python train.py --head_dim=32 --init_std_up=0.0244 --final_lr_fraction=0.05
Each number is 128 + 24 x the weight over the matrix's rms, rounded and kept within 0 to 255. Layers, rows and columns count from 0. Numbers have three digits each.

# layer 18 MLP down (transposed), 960x192, rms 0.0707, rows 55-195, columns 48-95
124114112115124102069099152139148122107124124131111137127118137121120137150131115098128143154127147141156071126116157088128129148117131108132174
123125119123162139148127128108144127154128150136160116089127119079136154146142169098065135117142151120127130121157086121141081130142147087126113
139098165156104144146099130108174076144097127176170121150179126086151138122093110139136165158120172141140174143166124153162128114111142139150140
079143106142143137110108141134143104113134163189101125110124153160160151162118073131145083110116163082175122074135121139110112103136156128113110
099086129149135124113140136096104113113119138109097118153137144130144140119153146148128121208173105123142138172099114140111124146145139095140146
155128104103150165152107121145110102143132125136132095103137157074195106128133138164131098137149131133165106128130109118112120148157165124168123
167145141155166135141130153116121120096107138141161173110125128128130169114107104124133112100158108074125072142111118130097125134104131129176125
117098137105091091123127136141154147139087121137137190133065132068109167136114178119189106157145116146148107116124128114152100149091138146160187
105148156120123102129129137175106098121102094127118124102130105075154107109108162130150144091116122124134127110136084110129135179118158122133137
106131126142128142101132170092142179134154140151132136087159129125142130151047092193112139134164126106132104195121105154110123089153142142109151
124101121102159117117135180165185118158118168152109128169128137171121171144117105103131102109129139102153092105153157123112175150097118168158144
117139128096154091121170130118110116106123171132118147137072127164141123137112094141179153143117124124142118141131146093105120111170141129154151
142107113133119143119158128134136119113122097146141159190097106130120148102148104120172125139119118106087077129071084132135118078122125108149161
086147135108106127126104104120120103153138115133133122127120122191144136114105148093133147116103120166158046133137100154158174122130104176136145
101105145123144122157116155129143172107155143132105116124086106103132172103124115138128107112141123115116127141105098137139147132136128123164143
123142102133140123143094104124115098111164111147128103124106128093116142150119130108145159132121133126145105150138128112127128125077117148129115
155089122127116169143077102120094142178138160091176111110128164113098081170092123132120152123175109132135139147135147109094180136156109170139170
123112136123137097114122096163118142150146119121134129127137119131126133124170136139107124147127115162143125112124098122104120127137099115135126
146112110103185118154130081099069128083145165113171110110099142172143119140151130115082091147108107142142110148151194162103125148148094119130111
107109135134116135140120123135139084149134179105143113141110151116115115126090113140134129100158151096128085114152130141116151133093124116116162
139112146140104127108105170128060079135122110177169115145131116125153120126145137161079147131148059111119124106107146103134122070147100132138117
135145143111110161127107098102126126132121115143111154191167132143140114139111083126104127142146126142119177138128132114171153166103156084086125
103129132135141101165187181133120127156124127096125148152181152151162117132102138115132116126164101103155084173104137090119087162089121129133127
090125102150142108134136112130120135123095149131117121149158134102124114161126135128143120123103164140138143131125162149167104102128124141153145
114124120157098128139164122108116098173143142119070123174125079126155123143119156117151113165097186103102115096090073129136104160090119185119139
140170109131172107181154128143129151117155102113135153113047093146118122163106104135112201117176084098057090127118133134131144132128107115110114
145150121150102110151183129142157086168104089109104107195111158130121110084101142170202110116151158123113122107147122118179129109148153149074153
125101113103099101139119091119138146108156132152134080095125133117142140128119122142146138086106152111125118110154121127194148092142157133106112
156090127129116156183138150105156161154153162101093140099131124154121122127138129099089092101081090184094106169111162096128113157142141125119150
113156085133128148099121120162107131138141155143098131128136148133161148148140144105105139162102145156106112143166178067091112129114119155135139
148132101054116121136088104098126136135124109144144123174113118114141120123136156111147119173105119152106118104148094126135113139135134152104133
124145120167056150127120158180117156136141101127150089126115154105098110133160117142153131119117121110133035120164074124149171146157160160158100
148101114088079151142097165149105149171094165174095116132167134085109113165171144147161104198091148123143181151154140050162116120123164121119148
132103125128135106129159146113137114141134103166068124145091123123193102191119111152149150168142129088101090143146113137101133173090148127096107
172132136107131093099121157129136126109105156147108127152142101073142117088170099119110149143109123111103154121125146121102178133144150108108140
083128140114155131155132096154104128090142156130122117168090164146126156105125105120146122176153139123131118106102113083126172156126110192111150
141106131102156118148095087129082144138109138136094137121134137164142131150086137137176133138105145116134131123151145127114042136116157164133115
144105106147132155142146090116123145134069134102103157114125121116128134147133080118124133151118154093138128115150151120126075127102167150108134
109135132174161119120116154120143178104102102180120100116123141081136176175070166130077116105057078152110095076147120161130112152130125125103114
132162134109113120144145140109116087143112145101138118136134103149099133149142090134083138135120099109112138134130140149145122116151126092102112
139163089163116155147114168153177140155133138139073110121107125144122190173128162158159088087190113099134136122082142127129150137092161070114152
139106155111121150177133131114108143131084143139133127147153133125133120084123125176120150129153122128110064129124099126105119096130099095153133
160129173099121119112150125122162119124174093118093131145121126156140146125093146155176157148114126075179122099133125175146124145108124099137129
125114167134124100146128142110131142124134138096143169134135133148120134132131133144129132148150110134154110103116118116138117125121137126169156
113134149102096196165134183121110148102114064091110146100144118144135139126167120108150114132160166107132161111144117137176190123137161113171102
178157129136104146099112164136146122137119106116125125117095159142140140154091120132133111131109108122110115122120146107155138119140156136132123
099148149162134124105109084144127143134088105133146153123124173179202145145074167136102117121099143113087075122160163092152102153121084175181174
139121086054192111112156106165106093133094146101159158096129127123168130133105137127139081127099107147128082159100118133103122112116158089138096
110138102088082115133092131136105139087155120144141091142113110138095132125146138171139107119102135114136139123148140143177113106111127128143085
156143114137133110146154127135151131087114140097146080128115162128138187148103101126094125119159132086151087117142135154139150103111118098159116
120110099105109111178127119176108113126127140149098095100142107085118131161090156171124122178088128139119158144138151124117147117114123124111163
170131100123105124113157130090156113161082135099148120145107102088159107181144106138157123145105139162106107126116130147080161114097106065118129
162140130164109120132118139134150110139116130121090127120162145096119159084133114123108132133126039152157093096150132148109148141121150166103096
146122104148113096107108131090107125141157114154056092133145113132130159130134139121138136102108115115134197128139155148145131096141118154107136
140145149117131138095112161152139144201099139101097124115068124152130136155130164115128135128127077089143129112117109123156162121149099093097116
185126121157130124150110129108128119134147143081132132106167110104160098146159145141173085120146126127165089162124075147103157135104128133105117
124140155118164146108147101137106186128117130154120159156150112137108127106160111111133145127123113172114109097119106114150147143122122143141146
148101109136124148141142076124114112102166145109144173148157126088128110131143079125122123162151150106091182090111158136102149139125167102150146
124121142102160127146165158096134121135113132112086104154135130159107099085128122149131120135106128137132090099156124110125118107160140120120140
137101141163128136130107123142142115134113136150141165165200157132122110107162151129134136118123103131133065102155103089086135113101169137078084
146138139108123175139110149167130126098134142145138162123085123143141090108129118129119117148131130128111176137117120147151123136152132110090087
144127089079120161141153137096138149144108136179135127119174102118114076090165132112162096152185183163115127176135099109139156135074151111123115
128123119121127143129122130090164095091141151160113127122136146157106180109130103128129166122112128145181146136138151076133114160130113101108145
094110129153120128153150150149147132162108145120114100116067120134121120135080121165156100131089121077110133150095144116150096117192098106139127
115177107093185176111124108129162105109142124136101089130152142099139188106189097130127093116093135107151084137088063146113137156115171164162133
129163175125133070174118121159175123108108167144162099178157137196056191158092122111141156131134137130145094168175110112115162126099167117137089
157172128093111127123156126128136144109145168117140119151117120199130130122137109119146107134125126140129144173102151148088128122117120104117138
101103143080161186181134145104118108155090099153123067140183088108113155116147147096131134132137169107133166103071175119136127096134094160165147
137152124123127124145138137098078147127167069095174152078142168154143137161089134116130137144143134143140124184142174114089132071132127146119138
125102129100149103160114128048164106110137105130141141112126140112138077130136113138116132111089203130120147124157159159135139102109144131126177
104126116184119109065133141163073128103121117150117142176159154123060113105084153163148119164119122128149112141120119125149140108108141116107106
156100116148149141129130114122133116121102119135135128072123116148113138149127164125066157090124114160125128126163130154135129102107110147191163
146139074159104118096147114157122105150135136127154153134146159092138150135081153130093100122174104137105095161125146106125166095137120126147102
100116135118166163158104125146136125114122132174152127160122136106114109112129175125117116154142144135134133132172106136146140139145110134118095
154160168118121118123088132117119108109117122090156090128149143113116099117115126144123143114095150136129131097182080135141135079125151135130175
129129100114164145159166162154161136104131127071121127156138122128158088130134059156133128095155150125092140139099150101119088154143130090125109
153139116141126129132120128072146151144119150114111124165121133119097161105149137134106121152144140122154168113086114149138126137152124124143144
103116100137125099154118109096112109113163138110090170112146138174092151129107092171117148150127076097120163162131175108123075117169124155138199
150114148097143126119105189158135107119127099120161107098129119141185099133126094103094105144132069091122145116140156115076136185145135105175136
139144148075135119169124104133131122135129076130166148149130091141150153091156145113095130136113080148123093110129113091162148134111158128159138
142150140096161090132129139152106106121101122111126089108095117152136166163131161141110124131116124142113131127167092148101152057133108131120147
145113158147130137175133113129104122134107105087118114121134097085112137112172143119131139096132116130138132146148141121135126142111130148138115
141141116142128114117161138174119113133161128103074123140161183163128132161143153119124140140160125121135158170134119156164158123128164124119120
187144131119146147166130116123134147175116179065121139138137113136114141117140158156136146142144149142145130108058176147094127123146140126150130
162119180134103118129106142143096118112132170131170106141108134172127106098105157183127133113142115138123114121180095165114148089093134125151064
080130175052136095133156186092128126102093146100103116146143136140148101102145139154136088135173149127142112149129169104128137150108107140103150
122142106097166085160151176106139131143142118142102117122116085136148102129137146141086116141069102122098178112103119120114089137132119117141146
144135132121131145110149154117083127119127153073105102091149131141110104119107084134096107130091165166139147136140126129170119145096112112109136
124161123106134102143169128099153148148164172145137135113152150123111079096104167082119105118105152132100073154106142157128115120106110123124168
109134116142106092104103133147139205146138137108108141141134154153123160141107189146126138107194123095134109114130119144138141159128149129110179
162159115126138110123106148116131115156149106106126130132131110157116131131139112156135166137109163119142151139139147088131124105156110151160120
119126173124156142141138133054195132099133139138132119169114112175119112140099112106079121075150141116164122162121128185117116112110153119126138
146048138118130127109113141127111112129104145136126086108147111111117123123123147165075124120153125176135111108106105120132116141133117156108150
136147120125148157104131160106082109124076158073112155079110124080136124143110155130152121103081123123097083125128105170103081153128111099116155
136097092098131144140143148165165173122146156143123127140114116151120113118129120134110119092085156138134114148159168118122109129109124141138103
083129100113136070132124110109153163098145115086132102091025135114148130122130128117166093110103114140129141090078105146115139116086149133128134
167155142138111106130101145136135117096143149090113124121144156159122139151113128133158107183114134102177079134150175121110120169141142132116112
101155113137161110115157121128144120127140133152147132174124145067145144108138117163123109152155093091177085065121111072149142126114171146136117
183152083102145149094140123148094140127128151183100128110144134127150140144123110118140147082089136104125105109130143140093130119141132138139156
098126108073143145125123161101135118108149146152123126053108099116113130119131124163133129125133148099154138087168138154149134119129127103134136
142097116102130152124126115138162162129086130144151146131106079125082138134131116098117112127128163073134063085113113159136105151109151108151138
094153154133110154124118115091088132098145124186171114092115145107108121112168134157141168140092059143135086137099079123187134128085143150154152
126095140132143171109140175125146057157119136111141124150132146146110122143147140142077128136158092125119126129136100134144136110148100121092124
139168101124076121112125107167146098108163179117110107138103119133159126149107140146121172139125124075133134131118088116121120139121185139122148
171146152116150170133117115088148173128069128108092107111167129121117143106126100103136103137168135091187145142103128085132115113135167131111150
106116131134103105140137148098151142112146103104142100139177103163120107102138133109116113128119153136118086105148130118159144148117190140155132
124120120140107143126101081108135139130144135125121088107163133125138177121135118168129124106126124099163203140138091104125109117150123179126118
115143120135142104084131136124111137168135144138130124156080116119134122132096177102103142117094122102116141139127066145143162118091149115120099
121123085095141085127145146129090096122123105139146103157137139168180116147123089143131150124129122139122095152082163127118114120121126136082120
130134102113104127138122128159136124155083123132099149143152116164103131118138135102175096131151115108132107120106122096085114131167134096133125
091138113115129085146141135085140116159108152107130123122127106117110145173167163159117093128097140151140116145155137125116152162112112112146108
116122155084168129121127121122123123122133154126121131103140117102096125151165122154128153123126125120129105178130137152105129105099117142100101
153174163060110154163134157095148139152117135139106118143114151134126105133114133160144141147121154091136104094130105162116139136113142112142116
141109119100141155129145094100190117102116121164128131159099133114095106153159134140121143111103128151112165130120102043182125117134174095160131
153150110152099172098105150093146093128117175141079151167128143136137102115152133138110108128065143090128170124117162122143097172091103166141151
129153132177108166181088113088144172145105114125064102161079111110089134147129092138125109130139196149160133121100097108119116137106126117148172
117129137144137143090139159156105122075099162118119122117119105143138176139165125129126111128125134144133109143139152082113100096093120145143137
113139115192153151106125102144151124147145118138130148167128147094112132115133131151134116187115110158131134160151102122109117133110180170120159
130167144140125164126122135129169115144138162101146086138129101148137167115082113114145101130089088085145120119122110138131147103146135132116150
133121093070119130127135140123117122137164117113110110099096078149136098136122150125082116157113144133155134098093177141108151202118117116137135
155099128110158115133090153119125161135124131172147121113127086118133099126141118151111158119120130132142083124177140121155151140127132087156135
112105130102098095093111109143138154133121128104133144158129152119139145078130097153147118179106114148112135128153195112108128134115102130126131
090099108105135168135121133125130129140116180109146103143134142120142168137112137121110134095120115131130122117122147069107098096141139079117135
129099153124124129173113140108131146103126130133078088159126114145132092103118143121146108094079109121151130101087155091127129129121118098105135
113150121086149105187104136106098130081139130103134120127077137090141148171129114141141134151092140123095154126116135151137153109134140107109181
146137135169135120154162177108117082133135153124142174144149115158118162145094126102157118180151089121147099150119100123110136115185150127114096
169112118167092133113141161144111111129126138128154135092099130121143141131133134127100131166161122140144127151144087117157109107124100123139137
118142132118117131143098116121129123139135134122115075087157135133112128084070099136115102130085090121112101150089117154112099123159176099145145
082136144140163094112145160131122133146111102092111136114144109112161137124102090118137112077143112171131097121132121131148126156087149139140097
135154119080144111129132101105109124183147139121100113134112163134114122097134163155135139150108096138119163103117126111146125099118170144116092
134121119147157166133139113160144094151103155157131131111135134129112145122122139150112114110134131165126092132160086111135144161130144147105136
113136159146109134111128100113167141140143153156147129142186114149131127126094106107100146133168175072135103118119105125111123131130105110117130
161114164156161162132130154151111114171136154134135125156105142148096094120128126126068133135084092165137102179114136147141159088116111110136133
104109124116108155090165116130132115117176136158126141127122121106107107137134154118139081110143136123061107129120155143095173108127121157154134
131128164132095110063138131153167092093119134110130124112121167126165090150107086094118191114150109119100105136128098174213145107119116172134091
143131140112151127109141119098141136120122164148103152110099105072110139119162156119089147091123145073138103142127127137077178103122092126084167
097149154153119114145146132099130123092139130114166088129154137124147149133105121138116124135160137148138114157151144121119104165104126132155124
129121176134128116100155129116138144153100126141114141138062064158129146112160175062175150102112134138118151147110137074112151091156138122193153
164118123126154152128137147127136088122114113157165117161099142122154141152110129150131149171149170154132128131119127151115113108114138096117108
129096128173182162085141145116154112124176139141087169153111137079137119134123124129093138116139147099140108115134101126073145115089127117141153
137114156120141138139057150106098103101123146190095091131189125151138132106153115200163134077125145145132134130102128153166117103111134072106209
# layer 18 MLP up, 960x192, rms 0.0742, rows 56-196, columns 48-95
100166126173092131162156133165141138118130108089130128095115111169138131136114131163086155142134118117105116151132171154142134127140127134142130
137191119134113102143110123161137141130091113133141166146119122100105129162148168121151137119142080175086112086145104142127117161120116145058120
142117104131121119128099151114093092110138131127169116117117119137122092108149142138132159103120108104128102147121161143071168172115096110111121
147116124122156122126141124131121103154148132132145132175135158120106114107118124124148118112125118177131127138148125142098100167136120152130132
118131154107131133122136093120146106142064132099147118096133090129111091147142167093117103143148136173172108092112131172093128173126105176141109
104081128114116128136159120177152121101121133143118124130120158145134130154139104124166097117104148123128116135150117149142126086095161131093129
095147110153152112143103154148109153181136097117176120164128210132128093086122117102174127117134106100179117149108151139145103098142137134137105
117196105158175119114127143143098138129124121148170123137166117132096142133107102117101125118127123146093112125177161138132140114091078150148112
111161119135120139135150138203097124140061107132122157130110179170114093133072088133137177117129102152133111138133126203136116123143095160118141
123154159167120122134161115116121105103073119111137124132129158105104149115123149120156180083168154134097109144117118120127140116104143129084114
098138161160088116144114137124101165152085072130146151150143111060129129126137118119148110126170123127177124116123160129149147140111135100130051
128156134123129092133169128142126116127106125147125156172114171152132132119137170118112130119130093181169101151112127179085132150153145098110114
135103113167135155145187123119118097121102122121105169139127109104096155170110148095141099149098130131086128117128147131141106147145144131139123
136176159111119150103133133133119115177129073082125167141134145187135131123133125144145140122146140141125117147183164139143118134146129116112111
121129125136098115106143087149125157169129117147112151121113143136114146109084153102141111108135135144121116127124130145123102123137153128094114
110147135132146105150113131145131116100099115114206138145131168118070117133132133152139140123095091095141105117128113173150127128141122124101136
114125146139143113101139108135107082150162105141097124135124124128124125137146159135128113092129147088105123153153166130127120107104153121094113
094116088123115120173159104147086134137145116121153137124169169185113083101131125151103149094108158119162105140105102137117171140118147126125138
096149134133119107125150142115110149113133115146127143108151120127143118154132174159115121133122143142135126100154118126141132119119121132107116
090112154161131133112168131121105119147107114131148155145152198159134156109115109161147114104147133118128114099127176173085141088112154123086103
139127111154130118109109094148160153152099117139172149146142182114128118103125117098137133091123147176161132105109093155113107180145148158131103
143128135168121111199139141154136109121125092134158138140115176101109145135124105172115137088137126128127109141138127162075123144178148126126080
079128145151134141118088166122117147132121131129124111107138127124102119128107151145118119113134076114130121128138138098124138140159143147094095
171150182161109107193159126137131118134117114144138159153156137112103141172124141095174114168145084115153109152112106169084131141136106130149109
099134176126150146152137133151168128100124111125146134098210101160112155155132171103152101168092153127107109140148127105161122090077182198176148
115164188156158126147159117154102139122127081136166139096145150121133172136086150074115108122143124204181115109130135121129182121147115172132093
136115149149143138137137117133141117135106111116113143128130140133092114086130144135155117162122119163119111099097134145149137155127114153134132
112104145153153120185148194130113083123087141093160149169128160120128116119106127152142168115159086092099098148163114138096197136142115127122149
125089141116100111145148124121077095167135097129084129105164124117119117119123139110138155157094097150124134093096103128138140164112157133145129
102120118171116129138113141143146141119080107167150133117165122135115106130077101121120126121110122114085123130168168140121154158097132125147159
131095140155173115121132116126141140122135112112142113182145140119120166143110163133148082107127126129155115086126106169159161139113132152093102
109100162142119104136178131153105109155120113096156129084193105135097152074106100124106134147089126132153110109151138131083153151178124140120095
137162106129141104151064128144146127165140081049144146138145115143083148103119157089172125118130108114117118117185165101103130083172141156125161
126112136096102135162141108145152146081087079113146139122128159153066115154096141145123147140089109176161120101119101167154144136126098165112137
144104122132123099135131176136112159178139135141159163135161099148104115157158151159129145130098147181119127143124132139090120115107126118138092
117134102128122145149140130174106125123118118148148134125112110153077090189109141124139135153105144108147106140150078107114158148139120159127156
115103169129180133123130144136140119124127111167134096146166138131139107156121165102176133083137101134131118071119120119133136209157137120136113
126146179180122112119136106146174117150103139102161159134141134128129172111126119147105100127124143136128123150094138128086123160143168152120110
151157130144128115131095104150105129148102104147128147130121213148094146137088179102167112142139153132132101137135140082138138096111091143178125
097127096138130071133119148147096127098091129098101146101085143142133106125136147163149180159110123119111113140116161156109121140144087158079140
123124155115141093095134109094126104116144122145130172147124132145075117163146136098142086152100117138137132125119157106137099144124167163114095
056130088145136132137131134128096135115129062108178137127170139128137138145134135146129144097117138128149120141131141171114114090154139168149158
111122135146132120179151116171075076156143112073144111130134123165144128115117166112136133111113149129125123094122123159103118108151166156090121
087082161139113125101144164091093072117134154119145117143134151124103172121138137104168102132120121112095111131098140142093150122138118181071129
092153135156140115148172116107126168147127114098137123138138120151117120096121130122129117148094107108154108155141161126087143105114125112101144
152104124135136108112141133154147161159117105147122123100115114117116106142129115182131143107132151136145096100133107114137153166163136149088110
122155133150136120147108154137134117163064128089148142158126134146115092166109169125125189134152147164115120157147148160100136138115174147142145
109124105157120152154152140131147080162081054137117186138110140145142159147134115137145103096136139147094128129137143125081156137165138105127119
117121164136125128100139129120105111119125110137116192128131125130146102136113171097118157159103154130119133146140137099132102124128170139139140
113126177107156141150158138135136153122126087138152139097159119138153089165143118074123148074126105135151128137141140116104150139105126114114109
139115165113149111129129123164128147105114134126115117159181121115108124166157097146130152099134121135126116120143140186082160178142098139124128
096114092131134123116108099124114106106091153126167151065120155191119092154109152143126157119128114137095099090153124105154147136163131148122153
112120189179121116127137150125100120169131134122136116158156171143145119127128177101155125128141135102123121169136165140103134099117108122129132
133132148129105114134112145108143115105101141130152141140126210165119164120064106091133125143114166176134117142104101138130121094116157117111112
064158159156156124107149165192158150128080141111158179112118094141125118098079129146119152125133121121103125148122119143124100127137109119114139
090142097141124081126145164130105081109141119092144172120125148155121113121110153153153122158095099112164122106106207135101123165123107109110114
077131144124115109169130164161116101111095133125114106116125155146058149124115119131131130132075113111125091125165166153163175102149122142123154
121126118124090096131085125151109139165150116137139140103103137106123162101124124113124140109134131105142130126111123103102145138113114110145116
114181154149103157128107141152110140114086098060134120149138163116111152170122167096137124132092116110142117155103144151108122134148102137142137
159136119136107144124141105145133139182151149108091152132136146138137112132112170113130101128134103142150140110113120080107140107114175135099080
109114133130117095127114111170142130139142125130113163169107190133108175113123130103134128153084094149157116145129158154143147147105119101102122
157158175140158113144097135141111145189118139055112145185165126155137103163099131100148142084148114134141119094117124109128151114076147190097139
148123114153140091146131130108147110141082099134148139141167103142112162127099187092127141118134164128126136048150122125166180083155128137110047
138143108155180081181111191181128114129157118121187136143159124176140134174090112146094167089132096111103110132184167179125112117075056157111143
081117143179122140161158120122129130108084137077124109126115090174058129136157161127134124113067133118105121091144067168143159112143140139125118
138126115144110139108105143116099148174123141085139122146123111130131127118092095112175177130137112107140121162138136127142116108124118162079135
110170153170134126130090105143144160147096122134138164096094126128152134162098153132151124160107125129109097132104118140148115192108126094090087
116146140127089104117134198104118116138091134153115129152193112134110092176126120164166111120139144130096130100118193143117214140109134119113155
130134139110111134093130116163130139181153120159198211130120128156141095144163147133156161089118148159141098109149084151142157195145114098126106
138128111136155116168150128182102098126160122138175089141173191143130119153136107144127138112095102175102103142111180129061147125148136174104155
130167151145084138102113149150118175141114111125143157106122125147096137123142106128126100162114090156176137111134138112126134143137139179135061
111114132122117141081144150177113111078117109090109109133124174100154138122098152055102134094100122138124119118131169113119116150128117166172118
123173137165120134130167090108103123125146124088141145137127115136133115084122129133161143098136130145113112102131139111097153167107108162122095
111118111148101128139138139130132091156081133115116158160121130162126128159163118092147149138143128128096112152108139147104125166143107135093109
131161153161117104118121121182156149167127143127148142110164129134123129124133118126151126146091158103149125097143111151125123123102104175166129
135113142117191124146139108130105096162147094133190151135177115117117089137092107125126125089122154166090122128144129121105182138107135188145137
108150193133105125150136123183106160124147105142130145137126202113132130093095160119175133146112111157132134119153109159091147134103168101149117
108150112167130119136118096134129119131087097106162115160197104135116155138112143136106122103085140099095112101118123115116128138146178172148141
124088134192107104125111129133129148111098129096139132143112097151084122152132088136171141117135122135150109126102131144079123129125112113133155
158126139160156131112108129117099112105120092115128147171123164096140154116093171080165161122130146102168126121103118117118143120115164115127139
138141121098113107125151146149101110128130110132158129145107150119073147175117132148112130156099157140109129145124117156147110177129057131164149
084135182154149093143122171123136131121092135145154151160149137107138120134129155152145138139122095129153112107150113127117152120120166103100147
122146151128081151124107108135135147099165119127127106105130161150105185093124152134112104148087123119144112123141146117151116149108109191109112
087119137115123156103146142141105129110114120110120102154111140132125140141120190176107101050129144146101113148118163105116191071123166166139075
093147146169141179157152116155153127127080131126132100088128142136104155114107153144115149076136163107081105154119170167110122172147121107158126
144114170131143107110156107163116093108151106124148147163115145127120150161093107115111117145121133108105119123127100182128120136160099130121109
105149152110131126103138132134122117134111119086109125151122160088098156079110172118152141102108143168105124139146125166125129116145112160126131
144104125168144148136141110131140109132119056140131155169125134142111147149090123125105123107152119122146126122136158125112169152181194147138095
124127172126146121163143078175164139180150086112134139153160164120124180142136121142142123119124160157168121123125144098109115130113146136171100
128107130110118125141174123165152113121135126138139142144120173132112098130116148119106136089115051150096105107136100169084134147159154113096102
099128122123106139161131113150180164138098129106125160143134159150099127094130142173144127123148157119121103154142123185146140166116110122081115
089166150119151126179084186114108189123083123127122171142127112150162155121078116133174152123158113137154122105107172138137165133144173113098117
144133149141108091088102106092115153115168142079120135172154119155134111148135189119114123077134160185128108124091140138114137150164151139123133
148154149117154127114140131129117143152119099113127124137168126129156104103089146150144109095149123149141119094115113153153113130116151141131135
085148136104130120130116140157120113144078146142124156138182146175127138130111110075115089134103144096105108154132111153101128111088108112077145
158134117160154093135135106153120136122092132156136178151145181190148147118136144094123130123089088118139126101144142126128090105161149142120149
116097151119119144145145155111135106100099130115142114140118169152112134165106121069115125120129114123107103127097098165075127137127111120114118
156109158118120108120154159142149105134154129063104127132141109121121146123160183120141143108157161143132127120149150117080120104131134126119109
130118158146079123129163112145111141147107092139109113150177109114162121146102163103137161146124130137121121112126085113117127152077162131146093
115102138123149146161104131113157190115124095108150131157135119128125183089143201134120130116094151182182122086150117101127136097136142152143092
141115146135112172157162130139105195143131059104123115123132127111146130161133174123132136131130139150167114105130118114109133092126119228145158
162109115128148114116083155137124155137118136157132135142101126106096121162128150115134127116147151104115134135102132136148124122103158146109112
103140132152112128154137133146110170129163113138121128168159122145124140156164124138176122152136108117130111084126133112177176112142161138120137
138155112188115123135113114131083091091090125125136184147113141180136125124088136115169110107150135133080113106112122156149149159147123123049079
142129181138147159139135124119080160136111101100160132143143129159136145158104164121145104103142112146127119132154087159178121128116149111109100
142143165123108115097157134122113159104103118127130160168122141140106111119087141104142149090156104113120111112102138156136130177180148102090123
135149112144084129170166156098096082114062107105132122128149153141103164132143116134126152156130160119143128104146149121109143103097172116154137
102101141129149106100140085114143124098117132110145115127127149107087125138109133117115151111121162131100120155131132150125117109148132139109125
134129118181151116095132106156050152138097115111125110114097178135111121139087139146150140131126093132052102159099115160146108125162105117119106
117077149128102120108106131165155107122157100099144137152131162131136106124110122105120153112129114137116134132137121137117134126151103136144133
130118117179133113114116144161121139170126110133138123141128142137115142150133153094151114097119085140149137127106115140149109125095124130135119
097141117102132117121145131154135154122163132130150127145121138196088156066109156130130114140095141163119100146157110142146150089133109178122142
142132155102183097097097112182124144145149114156167173169193110150114122151101129156131140092115107131178128083098126181119123142091141124091147
087154133137099146127136162132139131148128127084103148164136128147097099118125159112130092114153127128146131134089185106132133133115114158100162
113134100153153069117177131189118110108147123150123187141144143178126175123119117130133136150093083141163122100142134156107158163116105125113112
115160136118116105140107086197161159123130106097182104143149123091099131120119169131116135127126164111098128088152133114149128142139170149134116
144130131116139093135119168098121129125120116126124125153137111160151136109110124126087130096155151103093131125129171117140125158153122146122128
133145111138096144132126122121098103124099119121124142094144152122079152120139175110125158117133124113103099158107100167132141148100103148107145
116077127147147130131105133133114120167131089150151162151120153116101160141128129081186114085148118109126104138138117137096138158127139133128126
097139127149118133118159126112106069136145118111133129125128156149105128086106120116106112136114140109124140163075116124103122140142150164084126
137181116130112133123129119138151097162120108105166121138143196135086104156141126115151153077127137137123112147089122138118152101143100141160112
130109151116142116125137172140151126153090123122130098142130101123111111125130095096165145119123141132135131117134099148147122116127147154124118
124157149124111134142125099158130159131130096155141138099142157118078151172127109119141113103131156113140107146149075128134110132117109132129113
123164152130091134161137128168125182134141130143118150190154148151145125105138144153146113149090126134168110104124087139099115150165133135104088
116096126167122147133125159128087110123099122133131154149130163118129144137125130115116097172082125142128114118136141126137141106150106122155101
088133147140097110114173148154081087129080069070106128107123149106151142151141163092095150136131101144135121138140148133067166116096146124165100
090106172109144127100166159135129146104149130108130188162128126127098127156133136149153119138146128158141110102143099174124144156143077126121121
132155127119122122154143105171122126178123093110128143141144167165105127133143121160154176139156137137162127100093124145140131140137131161092101
117145126169114111125129145135152118103097126094125131147160161159162156143118103126130174091126099172124089127151122150110143176130108120147095
133150141125149050137123142110122165135153125114149139137116133116139119125154137116161125122117110122133123111081115133099127140119140165131098
128098127114084113110143127145113085175146127130133151129160161157120108094153137132158149110086117141138104145085118145112107177105116157136123
064107193116137160139172119133088098127112100077124130127115139147136105141115121093123133132078092138097109154161122133095151157151154131127126
169141117136106096146155092148129131121119115110097141152138139207142153124131147102114176149126167165128120092126122104133164133151114115099119
105111160137132090157166184166111154124133138123163108101153110145107095122106131136142078121109129142195118126126128148144109136145086170093118
094123127118113114150117193166118145135117093128137182093131146144129135114117172139117147104101118170115120141166127177153148157136154167103117
152122139121133127121126125137121141153113106129120163120118123126088132143147152086135129107109146100117140114121091145136155114128145113128121
177113126105129106161087134114085089134106138083145159152156157150142112150069124102142125138095104135153090134139108064148107135129115109096151
127165163185115116109137120105088135120135117098121142151133124113144128140105119129128108095119118133136124110075095135126153106127117160100067
137139128149129080175124168155111108110074101124128131112120143159134096164115149098104145088135135132101121150130131135188126107138149153108094
126148146148137097106102139118118149128160121051194130126167143131110133127100120162125091117132040163129116165138122147086128181134103155140087
135117140127137131081129147130084112142106128102145164115101157188133143120100122071131163116099103150106113135073141149111124121135128169156103